Weights of a small GPT-style language model, trained from scratch on English Wikipedia: 2 heads of 64, embeddings untied during training.
Each number is 500 + 25 x the weight over its row's rms, rounded and kept within 0 to 999. Layers, rows and columns count from 0. Numbers have three digits each. The size before them is the row's rms in percent of the matrix's.

# layer 2 MLP up, 768x160, rms 0.102, rows 62-105, columns 0-159
102:523509496479520507501516495469524508507480497534517471583445481533523491534462500501496476486485502502483500567507480488480478527535496490502490553541489503525498486496537472502491518484512496494498508484549501476476522562463505491480494502489465479550490534467510486468484507464494517558495444535515514486492512491509484521484522505482461489517525514506509532498476524522474491552462524495470480475507529505449505494514494519455483474486531459502478501470557476514536476493501482
102:479518464515516499513489482500511469530446495546500511473500478528498511528486482495463507484520483455527525455491481505479517467487517453478499541533516436515547496460489493527475533521540488485551491527492477478519473509478477501518487493485486468483498482488483496500488473455530530493536481533546503510462528490506488500474469555506505503512488503488464514500457538512482489531494461476512501512509514545486500454486506479501546524507485503497492498547521534495435495505495430
108:510496490498517485502479495491506489504532518501481491501528482499525474514520478486487538481491475468497529475494504486461467507493463480507450488457521531505473508513498527530543529504466534547482546527520494481512465533526540477529522467507463487538533493468492468525489483509491447499508540461459524468501489455500478498503502555493488500558517495555543505489496488458525505503468428487487489526489438496527492499489500537475462468514491514490481497529463508467492521494500496
109:506488475473461482482539497500493510524478489518497522490482461535523502498510544540514508527485480475472527540489501504508516513502473515449474529511514493503457510535535490499507526452526522475521479507503495459500489537493503499504496439502497495485485481499517495499467486488481480498510521570494481528542495482567570516516535427496514500516537539535484471502525492489511507494519435492519528489490503503518491566487493509503545478489462521541490489528510529496530521508518496
103:519512548525496480550500483508480541500492499496508507515492465531477525464491484529471523523514501504507502430491513497486451477515558496493480491461503529465538508504506471485468497488469489511515541475474516467514519515484464545512499455531495492496493485484503484522444495473492465526489468519549510512501466518466543500556530464511465509454551501483486486444525496485491497468466483489498465528504535469478509530510504485487458490504549515514469498516506480492485454499489490
103:537482486555516477496530499500501500491469508504525501507482469476473496532534461484489547521456504463464502486491522498533466466495512485482502544486484522475538497533497479459537486478521490502520512494487446491498486536482516510507509482480505490437518506498520510523462494481469534505508501491487496482547544479470538493508542483488488453431538517540500559518543496495490493520526475512498449528532519471554488485494507514531486507500497514514471505473507472530451524484497478
100:487474502522472464463490497565494543512505474525508497444544545495469484501469525505451481513477542495504500480500473454482490485502476510472473513486484462479494493520505499486477459514505486537443511489482498487497491512491522503501494490563510519524519536500549492455514491475567518523490520525527524481546510469508511488511501495517573528467484499512506524508493504465494498500546480530504515497513507474514485514482472502506466443507507536529508452513549509484514490526509467
110:485468507497499463524486468489488494479462501496478519465522502487482484509471493521524470530471455494504511556465482470471507486536490451526524500474457542502489473493523473482497476503521518514438520507484517533498473482472481535490557484491506524468476474490460529532521502508478498500509494500508522504523502511520516482484481541495516508504500486579478533476502475542474498483528515485475554541528516505486511489528497519517516525515496564484501529472498470572512504535543490
093:472483497513514485526524542546437517483493491529465526487486506465511495532511516501509516563472477509493499486497491457518506455523498492472505515480510486506489498514523500517470449504452507518536496465525460509466507528526493513495504467506504494532516506442510470485480514546481518491519506537492510432504515517496480508499526477499482499462505488517524502501488473479507488490441503480480498509495514497533518537522498468575494494506481520445511461511449453532436478494476486
092:512514520555520493530471523570502514467504497522474541517481533502481466471504474488488472500440496467495511452510521495483461483479477504460479514497483516479456503487474459509526482478522467503503477507491529518512491510487504528522524530513534495466513511451498484486496495459463515509506486443552532509521490514515472518485523568466505508517489539515478558454475501523495525506475511531503493501486534517498511490508462492500450502493482547529494468506519499469487485450501498
094:511483486445493440495526514522491512493529511494472446454458477478514483496463463483499473484506471521542480531449480469483502471484507494514513507492520487501482521484514494546485488566543516506502550515471499519472465493496510514536507503531434509507463502462512476522497517502514518516518525516503450514453506548486480458498457529493497489488508522534493502505488479505534477511511507496500474486505503521485494543479506493548522456440464467491525511509542480478467497503506509
100:527547503506498521501510509509531511531478497489487496518513500507526523474481506503496534534431533502520524467533527537511437478536481503564487520468495518518497526494461491504537510534508482518522505491500510491473492497515510518520559497484489505546485512467485522463517493536492508544474480461486502536547501508507470480494514513502523473462559509523507536491512481482515489515487528517484442482469478487506483493536550528454476493498531468506502533548469511490513491546532468
096:465499457483510547522489504515502459503490462496519517464502418493498522536479465504489493518499440465474504517507478502482487500502495544483504500504485458475530545455489512507525482477506514512528485533451456473523492480518562533498490526507543506489526490495514492475511517500525541512482520529493534494507513499472457504473470527482487494462536506507494555514520460520493538501543521497527523520499548476504467503487471515490514520489538548484493492503480482512518510482460454
101:506474520478514469508502531475506503509522489494508485531512504475515483510537524462532492482523477519493516506500501496544500508582504510499460555441482461482515506524554537475500505475524492470484485492480462476507469533485487511477588466500469493507513482477502500492530496500513488505457497530492502515548496463455513501484475497498481500506571470513522507470472465531482478498492514489500499497515506455526508452481516484487509516479520483510528503475553461532510478549487483
102:481526468521500493480513472483497502493527483504546477540505474557519500432482503488546481468470484486516500446494479476453504520501532497449474508519517471502490479516521534500496505522532543499519522528477498489518508467551517527460485452484500492530499562539514495505475507503508475463478475460478478501507500495540495492507498497454494490495502498506534503484480494528558445495524469541514530478516513493497485489475504469525499454504473510514478513492540485564512500469474508
083:506487517517481512546494516455497517538505492502480515482506538471521489501517493537473544478532490482549529475521510475488485499469525518480463492531440505498504520485472502523432502494461488444481514458476534499519471507558518503517481485491497521487469494484478514461484496464493505488485495523531511482490492489501479499507502507478478492512497545498511566493477472488514502522572516510509514482494497493432504527487495474522575484574515507515481514511514521487473525491476511
091:520531471523502514498514505476503510486470481524495476460523524490552499487476491482474540533466485488526530487447455509517495521506499495488487531528502480539565554489511507476507496512499537498514509480508463470509514505490496509499503476471524507519471492504468519484515506453477533497532484538477507433490510546501455515483466513457523449528487478488511491540499481513494488586512506484486484500494492527577472517493499515462486498518510563500495518502493507511503527506533514
103:463479476504481504523466457575509479496520461537497508462483528485519509497484539485507474499464498501478512507511514530505479482534505505491484505502520505444466508458507467484496494503516506425483503490519448511538474475478585483540524492521500493498502533477491494506511541502503486536519500518499495490482500487507500453501510524488504478563544491476506453500501513543511485483511451518493502520477453488476465471484525520530496538441475529513514492484510487478488483502468500
093:529511478489484513521507487453539554530523520534539490534529496467529478513486465511458463494511493495500483513462495514492480476475536500515489525516528468511504504505505467502524497516493497521522550482488550485532484569577534509551501435497504519495480506487511512507474488498491510478487509520488513460491514468511508512453477527449526497471488504531541479537491496479519483488538564502482500489500548509510466524499516527516481502476507495510539491474478519498497555516499504
097:549500540538501519525509490455498515496465488514489500486489491511496505477467456535553508536468485524464502499548532528505490499506458495540480510491496554476514508471479516425494516463510512497535499478521533491563464510531474530525494510509483512494487513534504531502448460510490497512506508477486524486503511489492514511485519498487486528501503508483518507513511509439514495540530527498486542460494516466572504492474485554518492495515481525540556509496477498518484489506509460
108:501508476489474491457519512507474494466554512499485486482514511472487484484517460532455519529501501478511543542514480525505501501489516525496467521501512497507480539476527476560510490494506563520488462504487503488511505487518522510509497519489526519481498544460509494503457532469493493494528481465519501441491455502509468534500480536440504476487540522442502568482489493533536486533534507517507527476505550452487521490475552517494488528471464493475507482498489470471506514497481500
099:475494498507459509506499528484498530494513484478477516475538514452465522471484499481470488509552506487474486540457456501501527488509497495481524522487491513516541480460513502527526499531485482509514517539528490475477495485492474498470544478460475505485564471475485517507520498517474515506560502517508502490558506513546499496534477526486527493488520524524483455561497533496525506514502444503496490460478457484518449525502521464492459530495507543521467541513505481507530477482526470
093:490488507501483495524470499485514527495472526513491498485536479484501489526474478516541505501498449527513444541483520495489460441456506516499493557473495495511507440458509508507508529495447497497508475518491510509500496546510515510496473497513461514468514482475546477496472490465523502477494499526544531449502526448473515520527467453510489477512488487469494492518472477478505496473542511525498480456475503518514471490524491504446464455518553474515493535481501488498484472502498559
088:485477447496483505513520466488500517484483492534490535482503485498494565470471487512483467494464487481499507495514474501524513500523495536483518544517522516470491459462454485489495487508524478460495516490523559471522528517481504491479459473505484544494538491489489496527511485521480539522533484507540520536531533509493499517507523520493533485519507505490450472521484504504492495530483470500483420505489508460543545538485518454527512535495557517471491480506494516521480551462509467
101:437494496480504500516504508486521492507473479539498484487532484478493510479447538522478484523471505512497481513484516486523523491517480507509475468515502425512479504498481535501448480498550507515534524486533517505542495500484545498516455507529486517499480500501518542461512532510500483522520505492473494519502528572502487468517463502492460525480527526536483487463488522477515491524525515518514498511458483557454491484433521514496516532436507530495470459496488508531499517508538487
109:528445500559504492533497510552500533485507495513517476458534492478515511520514491501504541476498470517488503463490484538469505518528505451508481522467549474481482496503512498536503515501496490496517512483474497507501502502517496499513518460537431486496488480480479461485473486502469549501497504544490534474488515494514471453514530519488483498511515514511459502451528520496523438467523495510491437512508536499563510490537501447553502516501523512468544497489520486471482499506463504
091:533523485559483516501498470501466476499494513483520535527506458517478485513502522514498477507488507480517530493560523558521447489505520509486471529538513521511499549512449482508470459499502491483487538461489509457532493543459469521514536467513555523455502516518496454501525498508521478508555517526477521504473517506533522517499524470498489530500481503499487493491504501502547470477458477470503508508499480483460500490522496522567526535477499509475523491489498474500505517510442477
101:498526538498484508482509473515493462555512506511490464460534513503485514492456521478486502470483508484539512524524482478497491512499506484506502496504504501463517519488488438480462528455525486491513503526453529526502464540464515558506497498531502509517487489496500496518521525468536526499477481491518534505513503506480498474549526542464476479475489526510495476522533471531451500495501439449470526495517435520514452526488502472479544508488506506492474530523483495475458509443483522
102:534487483513504489460486498463507513480545500499497499501511516472491481526499507470467475510518489505524503498507507497459454491477531502482493530501494505518483497518488487551481482462518488469534474490483536537496571501464545518463501499529491529520507537507501517511495485531447483487518492489529495512536553493484527549507508514480510534476517529533518486522486487495448468481551480493519518502516524463495440465510521519451505485494517518521450532471536524511481435458471480
097:482494527485487496490501534526533543485481535461489508541493466465489493507482544500494543499458522516478465474486510505481496494472456505438475459485473506521486539480535517530508513513491529516530452503454510494490451509481498521541534497488455486500456564491511513476471488527504541474514474506509486457523473493521461506484510471495492506470482515530491513470498510520483500538450516543492536463462479489486501491507476483470464523519500485519490497483523533494460507493543464
106:523522472482506492513479509492474512500528500480524502466498502472520488470519503523493513551509485492522474514499516478458527503502528509501533530494511480539481458542489486479527534518516473491558551469527466489548429465463487499484475487529501520467496503506516468521453476517494502508484508493465502500463479510481499531477427526539499472503530485509471493469485493524489472474516485550492496456488540526496491478509544495494475468497514468479574527507530509523523527488524503
105:505481493511503500432503494484486509449503520501521490460479467526462482482451471535489473547491498499524458487508534502501495489491499503512502508489494534477493503435569497528466525484558505486488476497513506510529499475478528510492503500514503527479520504508514499488456515498529496501481477519493494530480507534492527530562475543496481529499485540458487515472504518419502498504541472513494552496458497521516487451492502489561496536526518496493502463483481491516525463521517507
094:529505518507513538513515507471508491525598494491508517494502484518561492510493510488486515498473458504510485511500497542465478467511469491482507518507504516530514514467512498491470505532541471498492522475477516460547497495484538513433537497542538501514450518516481463514524484511509535507515484562499482523554499492498473532499496499510487496516537531533488519491511501510519520475502492544490488483457516491520487506519471519467500528499465512515517483488441459519551461497456497
093:500552527494523491450528501457508465425534491507469534458462495514515454496506514533463493490508448462500517538480461501500511515537507500479434515539466509493433530479514520529481473485482486489473468517533537511502534508520493534490486508484531523501488498514509534505500506501487461496451513522498484503507539512499519472507483510513519514511501518532540471466524452462509491490525483496503461483488526492479517487480517498510484541503493497478505516507531563527513512514502529
094:500484494487498493491523502524514503534512479518447518500504487499523490504455499491450542511487464495522500529505504500546504446469516521487523558499451513511475487509492491464512504515539479482449547527508527512467490514486516492472491508525545523466513496471519546492495493526515521489537549507493514501492526494448507454551474472465493480484448471510496508506499494514473451553460470480503513438500525482479502531520488475482531488499481520461542501483495511540502500521492539
098:471468471437524475531555513503453498449476520505505510477477487462481484488498499503491487484510512477478497474511500523536480525468544487498482519501483500496471504521500528477497508496478518446535482511496498475529488541459510481512513484476520479547469562530514460517525492502487489475525445524495503502518536483466482481530503514487487505501518483545523539445495500469520516533463503504497472508508462537490448509514517538505494509512481519445477455503484501489496472501459448
094:493494516503508527527505509491476527488483512480528514449535517456493508484477527476432512523555455489515498522483480526488455540541522501491489471481520485492501514475482476511495518502470477476479486513476520499463493512463483512447501489516535507497502501492476535467502529522455467497549504533504558499499479513519479484533540550526506522492505510504492520465528489495459479478515490489486459482474485533535493530498526439487507506535475556472493502534484516495549533458504512
098:518488496523509530489508495493506500495493487502478493506527504534493494486524488475553519511466510487498463537466488528520514512509524549475518503441490463463481509527452464480473517459497490491498466508480570491469471510519490520471461479544449503512518552485529470446470484478534544452524513473555493497473514505513520482502500480534487464504485506524505502521527495503478503467482457515509521470510475461515477540498560494474507538466487506496502518516502503522489462511502531
101:501521498481502513521502472485492485489503505500512520561520485509509461435496490504477474515519500493508499466464526454483508508496554489448479523480487481503456491547532495530511503492473488532506526488511470512503445531557523505474565459527470481450465475457496515512505495502478500485499499537556479495502504558478467494513479503477467506497487512526487510503470515510477453507538471519501477507500481480499531486425481495512499482509473494486506516493481480517525483504441531
108:492509520524472483507537478452469537513505497548497468500521551444467531529480488482530505502518509484502510508521473478523513503525548519486487513509468524443528491484471501499475474491529448449524504475528473495487521519519520464503517507489513528497469483474510549492501526502481471509472504507507516540519478498483490485513478481497516508502504504479541567519506499518500526518552536487504495417505432499464480492527506547510508522500541498462476497483487540497487468489512504
109:489520538523521512479506474484520470471448522510479494486552493500509502484497513466504493529478525500504523490507548479530507473508486467530467513484477501484497516509518494516473501477446499517497531489507557487529531529452480496474533478527494520490514511508506531482563512498503518536494484529486554512517525472468468493539480514487515497535472465504437500485504523516449456515487497495477546462499518542514486517500519502480492442481546536502532522491531485546470501524515540
105:507491488484461486464486478539494516493485486505484505520526499506488521474455540511468520497507477515541493520511507491498501499521494517465504514479424559479458509445505471529487491508521471482489478569483492492498514524500520495536516521467507484463538507482462490473488513515495524511543530460489484474506472495494466501521460524511560493506525500518543483464507494535493472531534493513485524490489494480526456506511526475556516450499486482504475493456499448507447492462491510
092:511537483506470516517503472518464475488495478486498515499525483506560491534490525460529496474476505496461505530480490519513539481509501536517499503471493472477457575524481527529521497427504497506520503473503504490506441507473479498479541513515465475491489497479505503500502517476486510544520469523531533512487509460500535492524482451542464495500548500509509516489507484482453532480461462469532505520490441539514505472476529492459459500495503513490482542494523520535493499499516536
106:480510499489487545483516488506529533485518466511497494516496489445528547497489476491527526464467496478482525490496485448501523496505509473533481497559482498482477487523515502573492445514509484536510448516524488476482496558472481513455514529476489473489479522467506487542496512517481475536457514493537484558505474490527514492491481565512506492501538485487465508470512493523513491473515530476508480445491496469492469517518533490471470520479502479523475461498488540516517502495527477
# layer 2 MLP down (transposed), 768x160, rms 0.0843, rows 62-105, columns 0-159
101:508485508498476531507483506475494525538501501474485507500513498498526515550480524497437530485471505484500535545442506525484501516474467527533496437507524498541499507495537523487527487479518538502436499524435498497515451490514453496502504522493491522491525523508483496455505494502433516457497524499479535509547508512511520486529498482484465511521478523491524522518523486466512519499495500478524508488501518517504515481508494587505555538540536500501532512498513533480494528488486503
100:471530525480493471515465527533458483566503504522485459468508505492463502466490500457531443485538481519485509453518492500509478493514491461492510508455492498544495506481524503499494469466504543490482561487490545518557532470508496515489495514531514503535499526488506467497516500486497492480529520504524503472464509554500493526514519479507485506499526441514506460469499488515532454493495532544488534469513514464492556515510470497455483488467522512496530518525512483492509506547510502
106:478516525464479517484522503473499508485495460514508486479494505506535523496551531514486508482468483461475494506478479489519519519530456497491544533476481530531512500549513502483500479507521485446521463510453497523503507474513506518515498481510411457504493484464499524494498522466530513472506452536515521550504460512495472496487547487521488510476503489524462466496516479530466499501489471513527488527521571487498466542464507494546484493483472505520504497520546496555503528484507500
102:536485463498511535484504512519502495467564496480500551501511514480498486534480464517504504506505500523519530518505468510509467494456539510499476498522498512498472498495532506474490562536514476508549505547497489504477507486540511476515522469514515468475477472491563500543493554522531519510492536496481512512535503547533515516455527498516537505500540489518498519535523473471488490461510479520525465482498449485498502491518484503510544494469518504481539526515493507439501565518525479
103:518504480498479510500478505492543499503517446552464531482484489500510518524475482487485530468499483487468470476473516502490480513493445514506493530489514442499514499517525542464519492512530516507487472519526481509470468520529510478470458492512456537531483505520476517469542524488491464506476511532553455511472497505531528484501516488498504554483510475493509436471518493480493462530492548471454505490523494535500548450489538486507526538521481500507503515490514515504477523558517478
103:470505492509477501504498507542490480507522515541486480495461504505512488528537482528482501476509487526483535510512505478493510502518454535519469506513529519485519525455519480510536520484480467476476512487511477510467496509497473512440517466509476493549518500484486514511509452483480490450509543520534469486511509525538505516488537463454489465484520479517516472478460516483454496471510546472469548501490512479454484477505524576531490517522489512514488432486510517534504490489538452
096:495481561468480495500527499513506449501481504548519510574472507483510531548518489467462495539495492521458500487471510489516456521505481503507495540519494500530475489502494509509466459519457519464502525455516498490478495506525488523503487463450494541485484507471529466466563492494524472498538503486496513502509463481518453488506535518469491483539472489471502506484504513491517492504475535487495504493549549507459507549492502464505526483520512507528470481497552542503519502509473516
109:486503501497493501492504507518517509518517476489489439531501522511463531504471494488481522542523503488529528472520538474475522475465457481486500512469499470475483543494505519468491521532519466477521467469520458485509483479482528489522562499527495490478483510466530524503473504481490546498507504490457437456535503489476509501537481527489522521472507505523510466525504493508487448513480512481455481453434484489516508443517477512511491473509530501495478500496498496420497496489501550
094:506489501514469523506509532510484485470507493521506510501491556485501471481471492499510440520473505457489541492518539499482501543508467519496487525502493508487545483482477491461509472508471473532526508509500494498497533539492489525472509487513493544505483559496472514510491534500512487481485528457502497530454471535542536511452478497459534463486490478517512462556503541524508536497520473480512486468477540520459471542498446513496510487516456488507535499459529531495550478506492526
091:484546542505519483495501474527502445506508525531506488497498508446532476510558453505486508485525506508483518524488505533535457505470514528520462479497532505496482542487510503502482518529502525491491523469478498471462453504498502462530450458523483513575468467505504494515512494539506491514504500497480461529501517523486532505444494537503517512463516541490505496493521500500499492536520507463496430514477485456530524469534497511531494492488541517469528493529503510511489523460476491
097:500537527511501550491538490527525490511504484537494481562527487508487505475548549526504541479529496445489488491504527494499516479490469525504478500488491492517489533507520498491491537537459507496505501519525510521486525473499479506542480538485503525486451492533468501448532439500473481534466556505502514564497498516519527508477464505506489505499494545459481501495524540511509530511501529515509524497480545463502450455507522470533511523474507467525515500527526522528506512513473478
100:493485519496503469489525484504475480535498491528474501492474525509523484526484499466520512482517511499502489520527517463466505475483478511461557472501512508479478488447521490472480491468519500499504483480498511484484549502498511483494466496472504507501496439532539519492495490492502470480532475519446500561491477464510496513530545512475513459478440514477475551497545450477488494514480509544442479475539474477477511535535517540477526540517476482521498476533485451509517520473514481
100:500524482475493500511488527546497512527523545508511472475488560480508490490516489512485484552496463494504529488529503523478521487482510537510494458476518495509506546528475459486527527478470513508536497513504451494488493531509495433477489489508526530487492515489501491494506499528499556507495513463489485497489470567483510485500506478542489508548528503523451491506499509494494507495428480486490503483588535528570508483520507495512495495525515508515489514531497532535511521446483503
099:465486522485489487503500501468478505484543499523525494521499514520545487509548504477492490492491449492509525567491470483455505527481511491508516491511522518511470473466500446549496479486484496501475465479488525476537507516510510453508476515546506486482490570502491471504518499527470501541578482530517513491535497480513503447478511511495507527485519549483495503499482533477533488497500493538524518493500485441502472515514464491475542511468464493493471513518518553497521514470513454
101:484482461478506510479511524505486488452476459473504486501515518498530487492489518493488476547465495509510513470519496483478473542524503480536491482509467505485526464469533451516487468449517507503509521457479515532483496540525472530499467465462522518502483512508495492504480511518494519534488454473485493497546495491540505430500528486497557528545470502478517493511524497484527515512494442515549502517517536425485522513505501478504476506495497503510491512505539504525459524506559460
088:533513526497480482501500518514506485549509536510491490534488437530511472475534499521520464481484539537503531519478498473483515520482506469545464429504553496523497513475509490506492504556492520533518500505532518498515505494522517499536508538521480478503490581472525464489492482515487510508506492477505473472533443505512505495532542460507509466526515538491495440501529468519480518510502505549499486500459459481490507472464505509503480502476479528459497520545519513493508508495469513
094:467509491503487481495506454490468499424502512521520496487465491493496481517480458499508493512490493512478512465493482476443472474455533490475496500498477517470529509520520454474492485460522489507467521510453480498486470503522439509481447507483504498465527546493519527496506494472487494539511515493476470431483530526532488538523573484508511475465489443482485507501539547481507534489476432526518493529506488498520499501496496484503500485526501494509506528480528487478495504524530486
103:493513498521484478497468516486522535472533502459532499508488464485461500493503456524526495513491500508486534496441511546535490478507523469519511528518516472490476524515487516502475493505477507503448498518535492512503478507455491528492514491522508475509463498461491528500489525500430460487492482517525504561529492510503487466520485447545511504557506543504505508487531459501506483485452493526469504450506543539482512500547546469492483500501512500535525549454535484477522518501485507
097:465451488516526474528501483490510501494472472527485491482515515533522475491474493532489493523507499517495499538489464509453498535489446453477526457508519513485507527483500490514541493488508514456469479468519500467458486542505456491506472493500479492543496486510500529470535483482507530480476477548534547475520489537526498491538538505472512506458494544542478482470454518500489513529489474520509440500460504522439500532474514496490516476505469507516524468507518526522508525452508509
098:448505484552487472472493499525494505516518480479475464579485554502497478487517512474484488492528510494453482513490451511486492513504490501496517525482481506454495496520476491546535470487485502541472489536520476505520520595511493466500526506534501508516560504508478496514558522510497458508494521504488483510530490466490511500493546512500526511486530487530489502442496499516483472480505506503504511478486542544522518491507525523516467507465469449454502458476496511507493499504487523
106:492511530484522499515502508463492500502477483506498512499498482504543481512515526470520492529497544491502477468528522526527509516512507499480504487447472502477494542547529471505516497474577505564490460481503503484497515475544503495501486520506509465546472471542465504499470477531485500501469505488486492517497509569489478508535497462527484510498486511464501470490540510487489503466515504465463504512540474472485525496455530466474495467529508494508439486507506515545510509509417470
098:490516513457480491514502515480484498527478484499506504491515489522472531527465503515535546487491508494492465512515524532526449464510476459460531470468509499529495517454475501478494480486501473505519503498531476512508519499527495459517462487532508533498504494476535484490512497483497517516507499485443520441501475440504467556508512546553465498496509535455466488462520523483500497478496488541517495506487501492519504488513487554460505511519536434449512463498449515496488495463515475
098:513518518512489511493503523490536523511503453512495487455518508473491498476466476546563494486518542491549471441486526496538522502552527478472502512502479523516479492519477509468499527480483457563468511508490497483498530510481486473503480500482507530523475483476455487509531508521506472513483486530493577507502540492491512463513518505508538489478513512528534529520496525504519487491532514503487570503485515472461499502455517487472499525517525461487466498432484515507513494498528473
095:513522495455521548499497505521482463494473502518467487494510469502479494526508481512509515512485517474476479504481514505540447483500490504505528522508531504522460541506491528484503496508537470488498523501493506552487546544508498513480455482539502462524494494437466492490497486501482497436500535549512523480534543476544506481500505536519513497515540496517567498486554479469506475480516504489550514515441493441511507516513476498535500473504522484499504522450477518502490548500497488
099:502489507482492557523507509497526499511465493495533480512493477504498550498509511518500486515472535528469508461476518464496497487489456471483482487497486489505544459518505455524516495468516456477500517514457513507467551516446499483480455505505531524477500436553495492505490505501549513508514503506517482484499515483510467462488502484462473495491498487422542541458501559505500465501474523492491531516483505498483534482498490506571523530474521501506478511504458528529490503522513528
105:531545461515505525493511480502498501522511479498484491521525504504510464533483514510475469532522516506490506539465540510513516525462500518498504521493523502524535482509539560488494440500514477489493486483541479512521486527507491509536480497518523548431519514532492512506498470458536467535525515514505534552475446484498553491446469525514510485488510528488490487544507510529477522517518478524480526464494448520482516554501511493453497492482551517507478521510519491526468495470493501
094:512489515470511512484489515506528464532495480534514527478504479464525521478493500533547471499485560533502460511491487441511486487543504497492526521501516471601500499539520495463512553506466549496498494485516487559524514539495480505535481506489490515498463482540517501540491508520490516485456495517503481536473495483528449550477502530552542508481443467496475510514485488488513500500501491516481505548495498483452498509522521510479481527487478500504525511500524480493494501497498520
102:483520485484502481498530527479482458516498510510504471482510494494545483473471489477482476477429538494508542458441493521511402482501493467500503439527486503485504472480477498487496475503468528498552499505468529458509489519493486502534531495496504491494494495494495482492462493511483512488529472463457507495507498527517506487516512517486473475502479506491554489521483480531532485462488503480519519509499456491550482497523457516488491521463484489523480528517419460508497499467509484
101:469504532484491482463452529502495522525509496493510503499461509541568482510490454513503494532512485508545514498480542502501504506508506472512523471481460470516494491532494534496515519528486544503539510502502505510479467497506529503497496522490500501537519483494491455476512514602497467522483493552464495484522520523485504481523536488498514494521514518504495530482507490509501498512479472469434488522482493473510439480476469493513491535479486521542537546480447518477522524514554492
097:503522485507494478479516467526538505514495476504505489475475446506493516478515483511492491501515473495491559528482488488520499486491501487527522485467510465504474497528506516489516481506476536483501481539476533513503456506505515506518492501486471430500541477509513495519491494462534482483476494506544465508503485503495480491488561550543548513456468472513554495520504514507505478504474532476520505554493495443557498497544451486505556507518499510500526536472484563499515513458466492
103:507486500519467473487506494479486500451500530457503488499498489558498484523500514500508526509479484514517496521520465495488480544553450476544510493514488449511478507508450531479481492464445497496490510467448538516470506509509511445509471487477541483550502519506502496499509479498508528509531488492517490468471503544521475445509514492444514511506465498466508490468454478514516529461502526484499555495500455443479490490471514492488506502516483489481526520472483499463508483539518456
104:528531498476505464500465486525504525486521488506480519530490510490490475481486503494513465517471481506451527490494489554476505521510514547479475457479490521526460501513537485456466469477473467505483531494470495539474509483481516481544499521526486532478528497497523504527579462507553507551528510511546479469520454521500442496490501490525443479439502506489491495473453542522469500494475486512505509497519519485519535464504475516478526494495524498499486506471516499506527532498486480
097:500508489494485457521486520518492504506521526500500504488501532497497523529486506524487566508554522493536499485517507511501502507521511487495484540497495487464514460534534492508511487499477491540485475500480529449543484465524486547446505482476497470492519509471518488561490465525483528505582485534484492489494482506542523437509512508545501509493507464506467497511500527542507513475494502517501432486502516516471497504547521472486524532530537464488525536499491483507509487453460471
096:530500477498508494475534442505516469499505458535536538483471489491509479483485527478425451524486519531494499529487466511504507529518498531511507476538495480501478544482532475482520502504454531544471492572529512500479517497488480520476516562474455510474511451491533547472497508530498467468486522503488503464506519533469494503522535477517516479509525537492512498474501447473469461511484505497523522489494521491502496509502466538501504485542516489511520473552491516499499504488507499
097:492525497519502486494510507495516509523508495494514505531452470562519475511551474494536545477519484475485531486499474476527507489505491532509508531519485515518466477477505480511525472527528472499450442471513511501459515498562474522501549498498553506539456510497504483502542510477499510493506466518466502520548511501515477501513462495523500473542510535508530510508533488490540545476535515493478491490465470498496489537509518501495508491521468505501483504475536567494518492558484558
099:457488487530514497519516496468517513508524509492497475504462508442475478521494545507525492459461575483516486517502506515519480508540505478497519488521461515541519470489444503503512513525517511526518480493529500492516552529529525501517532450460476464506490502549456525521534506504510512500510509512500528522481498502552476520494481493452513456494493492529529502495522510527480511485510503507505513512529501466491526490451496542526450498479457514460511527504503544459493494500514432
095:466513494480518479519523470484483480479450490509512501508499498521530538484522460513489487534520493501534520457540522476501491517524461463493517496499502500503575487531481484505508510506476516423524508511459521482490472519502463521574522476538544488463496427508476540516469495474504473470501487509470487527521490505544478470501507531518488516502523518469508514519522511480562497518486478551488505487519493488511494519511496541468481482508517467527528495484483513471492500455511515
102:486520530456530517530488474525514469496514519525487481462465435461534512463510492505523498485505517496497515492525525519508452484518519539489458511508504513479509564519532521498480542503490467459540495510500535480531492484484496453463540477504513519488528498500505539511525514507463460520517502505534544498514531505501482498525546548489514498515483504466499461489482510498534511504450527499489500483493501456516503452459519548455514487557524509517459516489488493510483527472501476
099:529482515473549537529484492520513485529528487514487492487478497518562517511528497514475454462498501528440497500522511541511492520502431472540523513498466484526506516487484475529489494492511551494514490479496467507472501552477456472476505493482497505511510478498494467538504483494509469513486537503473473515488482500478516470527474462502502529496516507582515490502495495552508497544529523471490504519479531488501468513507496477471452531488531478519440526475517525526477497471508539
109:526528482517483519494507527504530535482495507476464489487487486521478515510517521543457535469487468528495477489463521503540501506479445480464489499477493530532494497529502523544505501541494466571496500501482486515511535493526499500502452516481504484516496507494522497517454487495545557539491534497442431488495481472509495492492491439456484466500498488497535522500534504465492526521488495494509453528483517537502520492500494525505480478510519513433549511490455507513511500519492526
105:496484492495535506514512514512471494500508498470527487518516515489433487506459463537514471504517498457547472520509514486508510540479533523429499539506531501518477477477473445476483491503549454484507491486449508503510457514504481519517485507496512489494464506497513464502493484506519500520461562487513486485487504478501522516500534446536459516512430532505469518547479509482503490485529500490489530494513476524507474468514508491534495548477525515488461474520483499558482510462502501
105:515505495476508521490516537497499471505480481501499548479505506491548515517547495478554504544489530519501495537477464492484471551515495543466461543568487471537538515509523490520525536518529463530462482497482529460517551489486506495534503524503556496494477476497502515531502457494510512488478495529538531491501575490502487545511517484502512556553474502482505515485496471477495491500526504477504500497523547514482514523494478497532492508525499533532517473493470524521522502509509490
097:501509526492525508523489498527484481499478485531469527499485487477532459515488466472496492481429511495483565537457497504502486532479524521495495496500523548461495563537497497503502458461530458500497473473469537538545512505499474488476484525509500508508499484496520497552517492481490484547523483475523519476471535506498467528548526473550506503482471510516484525478504497468481541519486440506526481485465500496502507461483455452482494532489468496488529490511523516509521519473503523
103:484504547532510514510511501475480461474513508427480468474480499498492476468516519491467480464502577501492501519517511492514495480457510494484487526535533474478465476498488526463519511512482503481481569523521481520490509519493481504547503484468516497508519474518475483497494507518509501515500510502454519463496482510548557511529492537506481491514514452446445514485485473538460501519485496498521525502505492482506509521530524545528496513476549490452515503505520466509497532558497477